config = dict(
    head_dim=32,
    schedule='wsd',
    batch_tokens=16384,
    seq_len=512,
)
Each number is 200 + 40 x the weight over its row's rms, rounded and kept within 0 to 999. Layers, rows and columns count from 0. The size before them is the row's rms in percent of the matrix's.

# layer 2 MLP down (transposed), 320x128, rms 0.0719, rows 147-165, columns 0-127
093,146,319,218,244,222,201,141,163,235,253,204,197,196,185,147,205,219,190,175,215,233,254,222,183,247,165,192,200,202,191,136,163,183,220,194,177,195,174,280,196,130,206,140,212,162,180,176,210,179,136,162,218,264,250,228,206,121,254,203,179,197,155,281,154,258,145,234,163,179,260,250,205,270,227,207,180,116,203,219,226,168,171,241,165,161,176,199,209,221,256,230,198,243,177,194,236,274,321,197,241,165,259,206,287,215,160,210,222,216,182,256,221,197,199,196,157,266,234,200,203,173,244,205,202,240,146,253,237
066,201,183,202,184,267,170,170,143,202,230,240,158,224,237,147,188,175,211,239,291,232,189,226,233,158,172,188,204,121,214,132,229,211,151,176,203,194,175,183,219,107,260,209,136,123,151,137,236,124,212,171,166,192,167,218,188,278,210,216,170,223,192,151,234,178,216,202,229,178,194,183,213,161,198,273,165,188,175,232,221,158,207,142,189,246,227,250,201,95,184,150,179,217,143,222,214,227,204,186,224,129,141,201,203,136,230,171,187,240,201,211,227,247,140,152,172,228,293,110,154,212,222,187,267,151,159,174,148
098,157,196,168,228,204,235,183,228,219,209,213,168,152,242,237,179,189,188,170,134,151,189,159,179,152,186,156,182,231,171,196,219,220,196,207,177,159,140,153,160,240,346,214,207,198,176,149,212,182,150,255,224,198,248,326,224,207,225,163,198,160,143,189,272,118,238,225,231,147,221,229,156,204,152,248,250,163,187,224,230,156,239,195,214,173,175,145,192,216,256,234,228,162,191,103,225,177,170,197,240,210,224,271,238,115,232,99,213,188,186,190,186,176,202,228,148,154,169,121,222,197,217,184,199,240,173,159,165
127,180,238,228,223,153,232,171,131,150,215,198,148,190,148,152,104,229,245,182,185,156,181,200,292,193,244,174,245,142,235,184,167,253,137,213,200,197,193,299,168,219,199,163,193,164,226,210,198,225,183,196,234,192,144,224,190,221,188,172,160,226,257,210,233,146,182,211,174,209,189,195,157,172,176,233,176,224,204,214,248,201,147,152,247,216,208,211,219,164,217,238,284,186,194,225,135,219,190,181,219,256,200,187,299,241,259,283,253,173,254,289,180,281,223,267,153,240,257,187,90,204,178,195,195,221,141,181,204
100,156,234,188,257,197,177,206,142,168,150,190,200,182,268,270,195,131,253,196,225,227,258,150,131,244,188,203,125,189,190,236,217,234,215,251,221,199,201,171,283,208,217,190,195,205,194,189,238,161,185,197,194,234,192,174,202,175,185,195,201,285,222,155,226,183,212,126,183,225,196,265,173,143,152,112,183,192,248,249,162,201,134,205,211,153,272,226,156,213,220,206,181,231,106,142,191,140,216,214,264,218,256,167,162,216,223,176,216,155,305,149,151,176,178,176,301,204,185,212,153,220,132,140,153,237,195,242,200
109,235,174,296,186,103,96,227,224,175,217,230,199,136,284,231,200,197,140,177,189,159,196,190,197,168,260,185,227,214,211,174,204,289,185,198,220,182,210,217,166,206,213,158,194,205,183,283,181,173,197,143,212,244,177,210,287,101,233,179,143,212,176,193,183,226,176,203,111,249,191,258,171,265,245,185,171,226,239,160,226,245,200,179,224,185,155,163,250,224,244,209,244,169,209,176,197,143,161,187,202,236,172,161,223,268,201,197,188,171,196,168,189,139,128,191,182,235,129,197,168,159,277,230,212,263,279,176,185
111,190,214,190,182,191,220,203,145,155,164,191,203,186,131,218,206,212,249,247,206,179,182,179,171,154,232,246,125,181,188,225,222,222,128,219,249,184,234,244,156,255,217,156,258,236,111,162,256,189,178,142,247,235,259,230,86,258,226,188,158,198,160,146,211,257,247,223,239,221,154,212,203,273,249,212,235,263,257,224,242,197,177,140,230,244,164,205,297,148,249,234,155,145,275,220,237,215,151,183,215,213,211,228,223,165,199,240,235,237,177,165,182,232,169,275,245,216,259,222,210,270,189,230,193,179,206,144,203
098,203,185,160,258,148,208,196,198,191,280,228,218,205,195,228,212,207,236,216,161,201,179,180,267,265,208,201,205,236,234,202,234,217,192,203,280,209,196,203,217,105,246,147,209,181,239,248,218,152,170,190,213,174,191,155,212,246,167,221,230,292,173,160,216,188,191,222,188,144,194,79,171,248,236,270,100,216,184,176,92,122,242,227,234,196,216,213,205,196,234,138,184,171,240,191,278,220,186,206,229,228,217,235,211,173,164,186,195,230,214,218,254,275,178,198,253,184,94,132,191,215,140,164,199,197,113,227,199
101,267,111,196,186,149,267,165,200,190,152,291,106,249,169,261,234,232,205,190,198,169,196,191,146,127,210,250,161,156,207,209,199,195,202,154,191,213,185,222,184,224,274,211,162,244,203,202,124,245,243,208,200,207,208,166,171,222,171,186,277,132,237,185,210,175,257,189,102,201,172,190,216,290,167,204,210,200,205,148,181,189,213,154,280,243,212,207,164,169,257,242,221,251,180,214,226,180,152,201,276,247,232,191,139,167,141,176,164,192,176,217,153,253,297,128,239,223,156,191,236,167,221,218,199,186,216,198,162
088,196,176,291,219,175,208,195,211,222,218,231,224,224,200,227,212,235,213,202,110,158,298,204,242,234,240,121,198,150,253,182,193,189,243,218,187,258,201,201,243,249,223,126,243,155,149,193,223,310,176,199,180,183,245,191,193,170,125,245,223,168,198,162,172,168,177,278,223,213,222,237,184,272,209,202,148,138,164,195,154,171,262,188,191,159,189,182,157,191,163,190,154,260,135,244,239,270,236,191,175,158,271,188,268,171,160,165,231,250,172,154,239,200,188,173,247,236,189,177,234,163,161,142,126,161,194,142,213
096,212,254,230,265,87,131,137,271,213,114,199,178,171,206,253,215,220,219,296,151,157,243,140,204,125,200,165,216,198,230,271,158,213,200,265,226,241,197,239,235,213,165,210,198,211,217,241,213,198,284,204,269,231,232,236,246,233,207,161,219,209,274,274,257,226,244,128,227,198,196,219,200,155,174,136,237,176,168,152,177,207,174,180,208,165,186,139,187,177,200,167,200,220,182,185,198,205,134,152,182,202,128,174,181,257,190,281,233,207,145,176,207,169,159,232,228,161,180,204,215,182,240,267,178,159,173,186,162
101,230,183,196,180,176,147,246,209,234,220,244,203,145,192,216,236,165,189,132,196,221,195,133,171,224,223,223,155,204,173,225,257,164,196,247,126,206,194,178,174,186,199,194,191,227,203,211,212,158,131,121,252,225,122,188,161,186,208,206,174,233,120,196,204,197,243,94,189,166,237,249,170,148,178,170,245,137,255,252,135,136,221,279,149,237,194,228,207,307,286,225,227,145,187,193,226,261,200,172,190,175,164,274,216,271,197,196,193,193,204,176,214,107,226,236,203,176,134,159,225,196,124,176,174,200,154,231,226
109,153,214,195,166,225,164,194,193,259,170,220,239,277,187,176,266,157,203,168,169,214,185,182,232,147,177,168,263,118,225,80,212,157,160,155,145,260,169,177,203,192,206,195,193,293,184,187,284,213,134,207,174,219,207,196,212,118,158,242,210,200,194,296,134,184,226,210,134,171,174,202,157,151,236,168,175,132,143,173,192,185,205,215,161,272,200,176,195,186,237,212,224,254,273,113,207,208,241,215,214,239,222,194,150,204,281,203,235,201,201,265,201,244,186,165,262,172,213,256,147,208,177,188,203,222,196,143,208
089,174,173,215,179,204,172,179,213,236,220,235,261,208,188,178,218,154,183,326,217,259,156,232,196,203,193,200,91,228,151,186,177,162,186,223,213,273,271,228,210,235,162,194,161,103,217,215,181,186,195,216,192,212,185,262,215,172,234,135,166,153,180,277,179,160,203,134,143,125,271,193,255,240,227,143,255,140,117,156,169,197,221,173,163,143,196,234,210,210,153,164,213,222,227,235,228,180,197,120,216,190,195,263,255,202,138,126,202,167,163,167,261,221,194,199,156,216,214,210,181,222,213,239,212,182,151,145,158
108,206,189,170,235,235,191,190,220,246,185,166,252,230,231,150,233,187,159,151,261,212,248,187,155,164,189,198,195,180,149,164,220,86,176,199,205,173,221,295,223,199,167,169,205,128,195,143,189,145,225,118,136,186,275,210,280,144,255,156,234,191,231,210,185,141,233,204,175,181,252,254,179,154,192,156,244,173,173,210,167,187,170,297,242,178,244,154,240,211,179,182,259,186,261,175,178,265,162,215,266,171,133,248,148,131,277,171,239,280,170,205,175,214,215,206,204,205,210,217,205,249,235,217,169,227,227,205,223
092,222,204,244,181,249,196,206,243,206,175,237,250,126,216,244,180,179,235,181,193,186,198,211,174,205,199,209,207,201,267,241,123,210,275,165,207,163,185,219,167,250,211,120,185,203,211,250,185,226,102,203,232,169,127,259,173,188,101,261,195,193,200,209,213,131,157,205,153,179,112,150,242,221,126,259,215,272,232,189,200,251,211,166,274,243,226,213,215,163,224,256,173,210,235,179,168,144,194,195,252,213,259,280,217,235,160,277,222,161,190,126,170,175,207,241,232,225,187,226,163,226,213,145,217,251,155,251,251
115,208,176,155,159,178,206,212,138,204,153,181,245,242,235,189,184,209,219,199,214,146,167,222,233,258,151,172,129,231,255,249,191,172,183,178,245,166,207,242,277,151,189,229,168,181,238,152,266,99,204,292,215,202,135,230,257,197,224,86,183,188,167,190,230,221,214,138,203,212,141,130,242,147,173,226,211,212,194,215,152,268,114,204,205,165,180,227,311,199,183,270,234,214,212,208,192,201,181,163,223,155,228,151,180,173,225,223,189,198,198,247,171,239,195,241,270,191,185,151,178,119,164,231,149,231,171,193,153
097,170,212,270,175,170,243,208,131,161,327,253,144,202,246,208,178,185,189,172,197,225,141,203,247,195,223,205,226,176,198,138,210,228,240,200,213,139,258,257,200,169,154,200,301,224,220,197,177,216,179,192,133,183,198,196,138,202,201,235,222,190,255,258,185,199,175,194,169,218,145,169,152,213,167,234,227,169,157,116,234,275,197,227,192,163,211,230,125,163,209,193,153,250,131,187,254,188,187,242,187,187,205,131,189,175,152,206,186,205,216,288,207,216,186,186,136,173,191,149,101,201,250,262,113,165,257,183,206
110,191,216,237,239,166,203,211,149,134,244,198,203,174,244,97,161,163,166,196,182,178,267,202,223,251,267,233,193,151,202,219,213,198,227,166,153,189,183,162,202,187,198,183,148,236,192,231,214,228,136,218,226,278,102,275,203,153,250,141,273,283,183,203,112,227,236,211,214,231,169,236,238,151,182,232,145,218,152,243,186,159,211,184,204,158,247,189,179,219,214,151,163,198,226,252,252,172,237,184,174,132,253,270,198,223,225,140,160,159,289,229,147,238,146,219,223,193,202,219,221,212,244,178,236,170,252,271,223
# layer 2 MLP gate, 320x128, rms 0.125, rows 148-165, columns 0-127
067,203,168,248,233,196,207,221,108,167,248,175,154,188,149,138,237,164,207,134,200,136,198,229,227,183,150,267,224,201,165,214,206,251,174,183,199,141,265,191,137,204,197,167,224,261,230,306,160,205,220,163,231,137,146,171,181,212,192,180,228,238,169,223,180,153,295,193,283,195,215,186,249,169,128,254,223,210,232,233,222,149,262,208,218,216,194,260,212,197,173,192,249,127,174,160,181,152,190,230,221,255,220,184,109,169,191,159,268,175,213,213,160,209,221,219,172,132,230,302,218,191,211,138,206,214,193,139,193
101,173,235,216,155,140,217,153,179,192,227,182,156,170,204,164,211,217,267,178,217,184,157,222,203,215,242,145,239,235,177,244,209,202,155,253,210,166,228,193,194,198,224,190,171,147,177,189,224,244,160,289,167,183,252,260,227,188,212,216,128,198,179,162,181,215,125,225,242,243,230,96,207,239,100,223,155,159,102,184,127,186,219,181,243,231,100,240,206,243,203,181,270,186,249,178,311,190,209,174,283,201,215,214,327,164,175,220,189,211,180,232,221,161,218,206,215,243,191,191,196,154,188,166,184,224,166,208,171
112,176,136,223,228,156,176,202,232,217,180,168,242,167,224,211,279,159,174,179,186,181,199,154,139,208,177,118,219,180,175,227,177,212,153,199,162,265,234,287,210,201,196,231,218,207,200,209,159,175,158,217,194,181,212,236,283,130,217,217,227,211,150,147,112,182,196,208,198,167,184,181,202,201,218,210,273,133,177,158,91,218,254,142,131,148,137,90,232,218,196,229,124,188,139,198,247,203,202,215,240,188,177,185,184,176,245,218,184,169,176,172,265,226,193,256,207,109,212,206,172,297,211,186,269,208,243,177,183
105,245,135,147,223,151,251,229,163,237,259,203,184,272,205,305,277,221,211,155,217,111,223,241,158,197,265,182,155,218,148,222,214,226,183,175,203,205,173,181,233,134,229,189,216,97,212,285,262,192,167,182,182,198,176,248,254,202,219,94,192,208,213,233,201,172,192,238,200,145,133,202,167,187,160,210,231,229,184,221,206,294,176,177,220,172,229,138,234,123,125,236,137,244,161,206,195,183,200,204,172,150,167,195,239,214,209,261,245,180,221,234,218,238,181,167,176,183,215,243,219,176,182,175,221,144,143,237,236
100,143,175,138,155,263,257,177,203,187,193,199,205,214,240,178,192,246,183,188,246,250,157,226,210,210,287,198,264,167,199,185,142,136,191,225,143,153,199,196,206,142,251,238,192,218,253,220,246,182,204,211,200,177,255,209,158,303,138,201,291,141,150,208,122,168,224,208,203,273,244,185,251,211,235,159,194,231,165,216,202,142,174,125,159,240,198,230,170,161,222,203,214,221,209,181,212,185,225,139,272,160,200,264,278,175,250,173,251,253,162,211,219,119,251,195,224,121,261,203,166,171,184,170,242,196,182,233,213
108,188,131,215,198,162,233,177,164,235,186,165,227,309,195,132,228,147,176,206,200,157,242,200,145,243,196,161,245,190,243,134,251,197,159,222,168,213,216,154,212,176,172,212,256,233,208,204,189,175,156,214,226,237,164,193,239,217,248,252,202,272,161,248,169,175,190,209,112,249,237,178,207,165,198,301,150,118,192,227,248,198,250,236,137,166,218,192,234,279,182,217,248,262,204,228,189,231,261,241,164,148,183,204,219,178,191,127,132,252,240,167,232,178,284,246,225,213,98,240,204,177,184,200,237,171,181,209,180
092,130,223,164,191,281,167,214,170,245,209,257,225,144,189,193,232,210,276,161,209,273,175,220,176,196,177,221,197,245,185,135,201,131,260,180,193,180,188,170,213,163,127,256,225,213,233,178,225,235,177,251,182,190,155,217,169,237,186,235,188,273,180,248,139,216,172,131,83,252,171,218,188,168,193,228,244,221,174,227,200,196,259,277,198,243,120,165,215,181,184,257,175,262,185,234,169,202,202,246,143,164,230,190,247,248,185,244,162,240,184,197,211,115,198,233,172,166,212,141,149,184,280,177,193,176,198,212,302
114,174,160,210,190,216,100,179,237,165,199,159,231,107,179,178,267,175,165,225,173,226,225,148,215,163,199,138,187,159,177,186,249,221,178,220,157,109,156,177,199,286,195,242,132,161,145,180,216,152,284,142,232,170,188,240,226,210,231,209,194,237,192,166,181,173,165,103,172,154,145,131,171,188,170,93,251,226,212,234,150,218,196,178,200,253,177,235,173,182,257,196,210,184,197,184,115,202,204,219,137,202,219,196,236,131,221,164,192,155,176,163,162,239,185,169,218,163,223,141,139,229,141,141,194,245,186,181,181
088,180,224,188,203,237,204,210,179,255,230,243,248,173,197,273,157,218,214,265,263,193,227,207,170,176,215,227,204,185,259,127,209,246,226,181,143,230,181,242,204,146,209,108,206,207,185,235,103,225,227,220,216,195,179,158,209,204,253,164,252,152,174,242,145,135,247,183,99,172,232,207,187,267,225,168,175,159,244,274,242,127,131,255,246,159,178,193,224,123,186,142,193,259,200,223,190,203,149,230,265,190,182,148,195,176,171,181,202,248,277,172,240,223,200,170,181,129,201,230,226,152,210,192,196,115,135,208,195
098,199,223,180,134,161,283,183,199,181,189,214,82,172,194,274,154,192,142,238,133,234,177,235,171,272,228,202,254,214,145,228,211,153,203,230,229,265,242,124,198,165,186,138,215,193,178,328,209,254,228,230,180,168,154,194,196,222,205,177,137,181,159,177,177,167,184,225,136,204,146,200,130,226,158,201,144,233,232,235,214,142,220,169,165,217,212,225,190,242,236,238,183,121,162,246,175,178,276,236,147,169,132,241,198,202,207,217,181,198,247,194,179,211,254,201,235,245,223,220,129,228,217,179,179,178,240,146,160
095,181,204,128,199,258,258,215,170,156,208,229,209,227,139,209,187,190,220,106,217,194,241,186,106,219,184,161,188,221,153,228,168,203,238,195,285,202,240,279,209,164,155,183,224,226,145,195,263,205,187,228,233,175,202,155,232,183,186,285,193,197,137,280,221,138,206,120,172,142,237,214,206,204,230,249,197,244,242,142,155,198,148,215,264,191,168,229,247,203,172,268,229,215,210,199,280,106,204,288,169,233,160,189,218,200,232,239,271,230,234,197,198,230,206,244,158,170,206,156,136,287,188,219,210,222,216,191,223
109,251,187,203,217,205,221,172,159,185,167,195,162,211,211,137,155,222,179,220,187,293,207,268,212,180,198,243,191,250,151,190,196,202,170,185,278,251,187,163,257,214,302,162,167,161,205,180,169,209,249,172,124,205,183,180,271,129,273,218,240,123,160,116,178,224,163,165,283,157,170,199,141,207,160,130,307,207,152,183,213,165,183,111,220,278,159,217,143,214,225,178,179,224,190,156,188,192,203,199,206,231,126,200,173,178,184,216,211,251,222,234,277,184,216,242,207,164,177,220,149,216,260,210,226,218,190,163,205
085,191,261,183,151,228,213,173,246,226,219,152,206,193,175,218,206,228,213,154,224,150,231,218,189,253,135,191,161,153,213,184,220,177,188,224,282,135,221,254,197,212,135,184,219,179,240,181,245,183,136,304,187,157,129,225,206,230,257,157,208,182,246,213,217,177,242,226,202,214,165,156,116,169,236,175,97,172,123,212,171,239,211,219,226,241,237,170,172,233,183,136,218,262,169,173,149,168,225,180,226,212,138,234,258,178,144,216,269,197,219,247,166,209,191,216,239,238,128,234,203,143,128,132,224,115,206,150,241
086,237,162,187,146,215,164,215,200,229,145,145,187,230,166,198,234,235,209,147,211,173,220,117,267,269,301,191,135,136,168,236,248,177,213,308,167,228,238,309,210,208,200,186,187,139,180,219,259,167,226,154,198,205,165,195,250,162,234,155,222,147,196,137,226,169,250,225,201,160,206,180,196,233,200,223,139,151,181,186,180,178,303,176,204,178,191,180,149,217,214,251,211,133,237,175,199,190,206,205,212,152,154,267,239,192,123,263,242,267,176,266,206,177,252,149,177,215,178,209,219,210,189,232,144,225,179,171,195
090,202,212,164,207,151,178,214,177,235,169,215,241,222,266,185,264,206,229,185,260,218,210,164,154,224,245,123,156,139,211,185,257,243,197,188,226,164,260,209,189,173,253,232,151,204,219,217,235,163,176,251,248,181,187,205,214,168,263,107,260,155,223,214,234,202,141,161,247,205,175,216,213,222,169,211,278,227,182,258,234,142,237,108,236,218,168,185,209,194,203,147,262,199,210,184,248,131,184,222,231,190,169,217,222,268,240,152,266,209,211,235,203,180,91,292,210,228,224,217,246,202,103,256,245,176,203,269,177
113,161,248,187,186,234,110,183,250,137,168,184,225,171,196,202,225,171,236,181,211,246,249,197,272,215,241,253,294,101,137,131,202,265,200,138,187,194,224,202,107,253,203,274,218,206,138,232,169,268,239,166,178,207,204,183,217,262,247,271,175,167,154,202,227,199,200,149,139,200,230,190,197,218,180,207,167,203,214,188,257,177,275,227,161,196,159,215,159,184,168,172,221,152,264,157,214,149,214,202,212,223,221,192,221,177,231,221,129,211,207,179,212,249,220,244,110,163,258,281,153,248,169,214,238,195,187,238,192
092,243,197,193,300,207,187,161,251,136,137,171,292,162,200,207,220,168,209,199,261,283,265,212,190,220,263,247,168,261,195,140,145,240,199,158,239,167,217,299,217,158,209,146,240,218,246,219,225,152,242,257,178,231,268,202,194,208,156,176,184,163,127,149,133,221,157,179,207,162,226,180,138,232,221,161,170,224,236,246,226,186,211,184,229,188,231,127,135,240,229,250,143,226,147,199,166,253,182,198,120,235,216,173,199,161,194,191,200,236,172,247,195,145,139,144,201,171,203,202,231,168,221,156,154,207,183,179,220
118,245,206,198,232,250,198,211,170,174,148,247,176,170,121,124,242,216,186,174,209,143,250,229,191,193,284,147,206,150,158,236,276,154,171,250,102,177,172,207,204,215,170,191,132,219,213,200,168,227,254,206,189,209,102,236,279,182,171,162,188,288,263,206,156,156,191,176,203,222,173,231,184,149,191,172,285,226,192,186,235,161,232,158,186,212,231,208,149,198,174,166,198,195,171,170,165,137,92,173,178,245,214,162,155,160,196,210,119,183,172,193,155,209,232,212,250,227,259,262,247,209,212,245,202,232,215,249,156
# layer 2 MLP up, 320x128, rms 0.127, rows 148-165, columns 0-127
076,192,129,175,163,223,156,188,223,194,196,192,222,192,190,189,167,250,150,264,221,213,181,210,178,235,194,143,170,130,222,151,178,189,165,222,225,273,124,170,255,187,166,214,131,137,171,117,202,131,251,203,196,255,234,182,186,189,140,257,215,182,256,98,198,184,175,191,127,247,202,201,177,202,261,203,137,179,103,253,215,169,134,148,187,210,183,146,209,200,261,214,132,244,172,256,220,273,166,166,196,162,201,242,282,213,196,217,164,250,210,216,211,163,153,186,243,252,256,156,189,211,180,193,122,185,189,181,184
112,289,204,137,186,172,196,235,223,234,232,196,182,185,169,198,150,180,147,253,165,231,254,215,182,274,140,202,218,204,164,268,227,197,179,240,261,228,219,273,199,204,156,241,201,233,247,216,192,190,220,117,142,199,120,152,227,136,216,243,217,182,246,251,172,229,181,162,117,162,224,183,238,261,207,188,140,313,239,134,190,235,198,197,206,130,144,236,121,157,165,196,167,253,212,212,177,166,195,192,140,204,162,177,168,268,201,146,213,161,223,186,264,246,157,168,216,214,194,173,116,209,217,184,177,253,194,208,230
117,198,188,170,202,234,123,192,240,174,208,184,167,180,218,219,155,182,231,194,251,187,185,186,166,212,182,224,160,178,184,156,208,227,247,148,200,171,221,246,222,169,191,239,227,241,152,226,280,170,169,145,226,203,221,237,219,168,193,202,240,204,171,274,171,202,96,260,260,180,200,217,180,274,160,90,190,177,265,204,258,222,155,231,190,291,170,169,125,200,156,215,199,126,244,64,283,246,182,177,249,201,184,235,217,169,196,255,238,190,185,135,193,176,246,165,202,192,229,207,240,186,231,179,173,247,139,143,236
104,300,206,230,167,232,178,180,245,248,182,163,224,232,192,202,125,184,193,206,196,283,157,196,284,224,108,249,243,213,158,144,183,156,236,176,208,183,313,186,103,203,164,184,144,270,246,213,192,196,221,134,193,173,195,240,192,209,154,168,201,173,212,179,226,159,137,174,215,194,248,236,272,160,205,295,244,162,190,146,201,169,204,181,209,266,215,195,196,244,202,199,199,180,281,166,206,204,201,202,264,272,236,171,215,252,195,227,165,195,164,211,130,258,211,211,150,203,212,234,140,193,193,185,204,211,234,109,215
091,217,239,219,248,178,135,221,228,143,195,252,278,174,210,224,159,165,202,150,137,223,224,227,277,143,131,139,153,210,219,173,142,201,229,248,191,248,265,189,154,218,224,112,207,215,145,206,200,224,241,170,247,236,187,211,174,232,256,265,148,221,228,199,235,243,202,141,186,208,195,207,163,154,163,235,164,210,183,190,195,250,244,199,230,210,239,211,204,221,191,190,247,182,226,266,203,243,190,180,88,261,262,168,179,259,130,172,212,160,185,284,180,202,158,260,125,288,191,207,146,191,232,227,243,159,217,171,177
114,195,159,248,197,207,200,154,189,208,170,238,211,200,203,200,279,239,241,170,233,215,146,166,206,184,211,146,147,190,197,155,192,241,202,194,149,217,185,168,223,144,201,243,101,230,151,234,189,240,206,247,273,217,182,236,176,211,256,206,194,175,166,240,215,252,199,247,169,290,223,264,117,198,211,240,185,228,194,188,240,217,127,279,175,275,238,212,187,190,291,143,227,231,229,141,217,189,249,238,233,149,245,169,215,224,173,161,179,206,126,205,274,150,244,211,177,202,200,242,256,238,190,291,136,192,164,140,276
115,156,137,229,220,233,141,236,203,203,216,166,229,261,160,220,259,233,235,233,272,159,203,164,250,253,183,183,236,235,226,184,163,185,186,169,221,114,185,161,231,156,173,174,251,189,207,193,192,205,247,239,162,227,147,183,195,201,193,158,190,154,260,202,154,253,134,185,262,185,180,300,167,127,177,238,271,135,154,223,249,186,88,208,310,216,157,155,249,172,259,203,245,150,200,214,167,170,174,193,222,141,171,218,205,169,238,169,144,211,188,199,168,153,164,215,188,182,201,195,214,172,262,177,187,208,252,123,153
113,189,197,140,259,138,283,262,151,237,241,209,229,269,262,251,136,226,248,172,239,209,189,230,193,173,239,123,226,210,170,169,169,169,260,114,198,224,190,204,166,255,230,199,153,225,188,198,215,185,99,250,143,181,147,229,184,221,183,189,121,132,161,221,189,204,137,271,220,218,264,225,197,178,196,247,156,256,216,199,189,157,149,160,210,159,224,181,117,250,244,190,219,161,259,250,240,184,164,214,237,168,175,245,224,203,152,207,150,196,255,157,238,208,230,248,214,215,245,192,204,145,200,169,259,254,219,195,197
087,197,187,200,171,120,230,183,193,230,207,220,242,178,156,238,159,167,289,153,214,130,251,225,157,205,206,210,188,205,182,200,225,245,204,253,132,196,203,169,163,224,226,129,144,183,218,179,110,290,229,243,240,192,128,316,191,224,171,173,284,202,141,208,228,136,169,235,182,240,220,254,217,214,226,227,146,197,159,177,261,161,238,202,219,161,207,179,201,179,178,169,207,211,208,218,162,155,248,138,192,191,164,182,201,209,161,195,190,308,197,247,274,223,212,197,182,276,219,187,300,234,177,216,239,204,122,213,192
112,151,181,164,182,171,265,241,168,225,227,203,209,205,188,231,155,174,200,191,219,272,160,215,203,206,205,189,304,160,205,198,181,183,232,166,183,211,182,122,185,238,242,154,209,197,189,175,179,251,183,249,173,188,260,171,181,205,219,232,210,172,170,130,144,259,194,198,206,165,88,250,181,220,223,217,223,192,233,227,239,171,206,206,195,233,166,178,256,212,203,261,167,136,198,151,62,220,226,243,223,241,261,183,248,228,207,170,140,126,185,246,154,197,190,180,154,184,301,261,190,237,202,252,134,296,264,214,218
108,239,199,264,196,208,207,184,161,203,170,223,171,185,135,161,211,122,201,191,158,223,239,250,206,216,174,168,256,243,208,216,213,140,176,145,248,185,221,115,139,137,280,150,191,167,189,190,237,258,219,167,183,267,207,201,199,176,209,219,215,218,221,200,203,236,151,97,259,160,113,212,189,186,200,230,186,163,220,125,185,132,198,193,213,276,150,195,231,151,169,148,126,164,152,198,148,148,197,191,231,259,216,149,207,161,135,239,201,190,213,239,235,188,231,180,182,303,267,223,153,244,259,141,154,186,202,172,196
106,223,183,224,232,222,171,237,198,266,285,240,279,262,223,156,180,159,224,168,194,176,214,186,146,194,176,235,210,131,283,200,210,177,203,265,201,148,232,174,211,206,167,168,226,263,194,240,144,257,172,200,173,200,216,186,220,189,147,212,153,168,231,238,212,183,254,234,214,280,203,175,211,200,147,211,186,186,218,259,229,306,262,220,291,203,223,195,204,208,155,130,247,204,129,204,187,187,249,198,221,177,150,269,172,184,260,253,249,144,244,262,140,266,214,217,160,223,186,182,174,117,180,137,161,162,159,208,239
093,184,249,196,234,179,239,197,171,289,290,204,209,204,165,189,180,180,171,168,219,178,227,200,245,210,237,258,187,196,256,181,158,179,254,157,128,174,248,275,163,139,209,222,188,212,88,189,257,267,202,190,170,214,202,158,149,281,185,204,287,228,178,258,221,172,208,168,216,189,98,155,164,284,247,198,216,232,249,232,192,192,182,178,249,184,142,211,224,205,201,239,231,189,213,180,196,236,206,232,116,237,233,148,164,242,166,212,130,255,188,199,114,212,224,283,182,189,220,182,211,172,218,214,127,164,166,190,219
124,193,142,181,186,217,183,192,106,160,194,154,148,201,231,192,150,133,136,203,147,231,161,205,245,179,230,261,273,171,196,202,192,133,180,171,201,175,191,126,166,210,217,199,188,269,177,267,254,185,201,197,203,209,188,225,145,320,145,180,247,179,178,209,199,203,134,148,206,245,161,158,216,203,189,190,185,193,121,155,207,167,268,182,118,183,220,241,192,190,245,225,173,216,162,221,215,202,257,252,102,247,232,204,302,214,205,230,157,139,193,239,199,220,221,210,205,149,158,127,247,133,231,186,185,203,200,159,249
092,203,211,225,220,122,177,247,225,201,196,203,243,196,281,182,217,229,212,133,233,213,234,196,198,268,224,252,214,167,179,318,173,261,167,153,215,199,237,201,220,138,215,244,169,165,232,244,224,182,180,188,220,107,127,228,174,201,254,175,228,181,202,272,240,245,157,214,201,237,177,260,224,231,147,228,225,231,220,236,268,154,219,177,154,213,227,234,182,249,201,202,238,241,294,179,255,239,252,177,155,149,175,218,221,216,257,173,259,175,241,176,182,201,139,194,210,250,161,244,207,210,115,204,162,188,225,301,133
094,185,198,218,162,198,176,221,251,198,153,185,286,143,203,146,219,172,300,242,161,214,219,194,224,196,182,202,267,200,165,198,275,174,209,177,201,162,208,227,115,249,217,195,148,244,181,154,122,164,223,226,231,190,173,235,273,156,233,229,207,174,234,198,220,235,279,170,167,233,224,221,203,165,172,126,182,198,135,86,239,142,265,192,162,179,167,174,120,260,208,237,242,109,210,142,238,142,211,170,228,166,144,158,207,157,175,191,155,157,206,201,204,217,214,200,163,186,168,249,151,270,204,221,209,173,162,238,242
089,158,166,260,194,213,248,253,163,216,224,181,103,204,241,131,170,226,195,201,161,205,208,220,257,171,193,216,179,197,175,130,251,198,212,227,206,159,253,231,204,252,179,139,181,215,256,203,283,275,171,194,249,139,151,179,224,202,215,273,240,220,257,253,162,182,192,176,136,196,175,158,248,159,214,221,258,233,99,185,198,190,180,207,280,190,166,261,240,149,242,198,214,188,189,137,206,163,240,252,225,173,147,195,194,243,155,178,209,283,194,191,136,251,267,226,148,240,221,229,140,206,242,184,214,225,173,258,133
121,207,263,182,147,212,210,165,194,136,149,275,254,207,177,215,112,218,194,210,226,210,286,178,154,193,140,264,167,242,166,237,183,252,231,149,199,145,242,193,190,234,201,258,223,161,237,211,150,194,218,231,140,189,236,217,222,203,170,302,131,112,197,223,170,192,253,223,278,126,262,198,228,217,194,231,172,161,214,207,205,240,202,248,166,145,196,208,120,139,121,239,122,205,198,221,266,251,200,156,216,238,160,156,151,205,248,195,169,211,201,128,262,179,209,173,209,164,199,201,174,211,196,217,147,190,233,219,223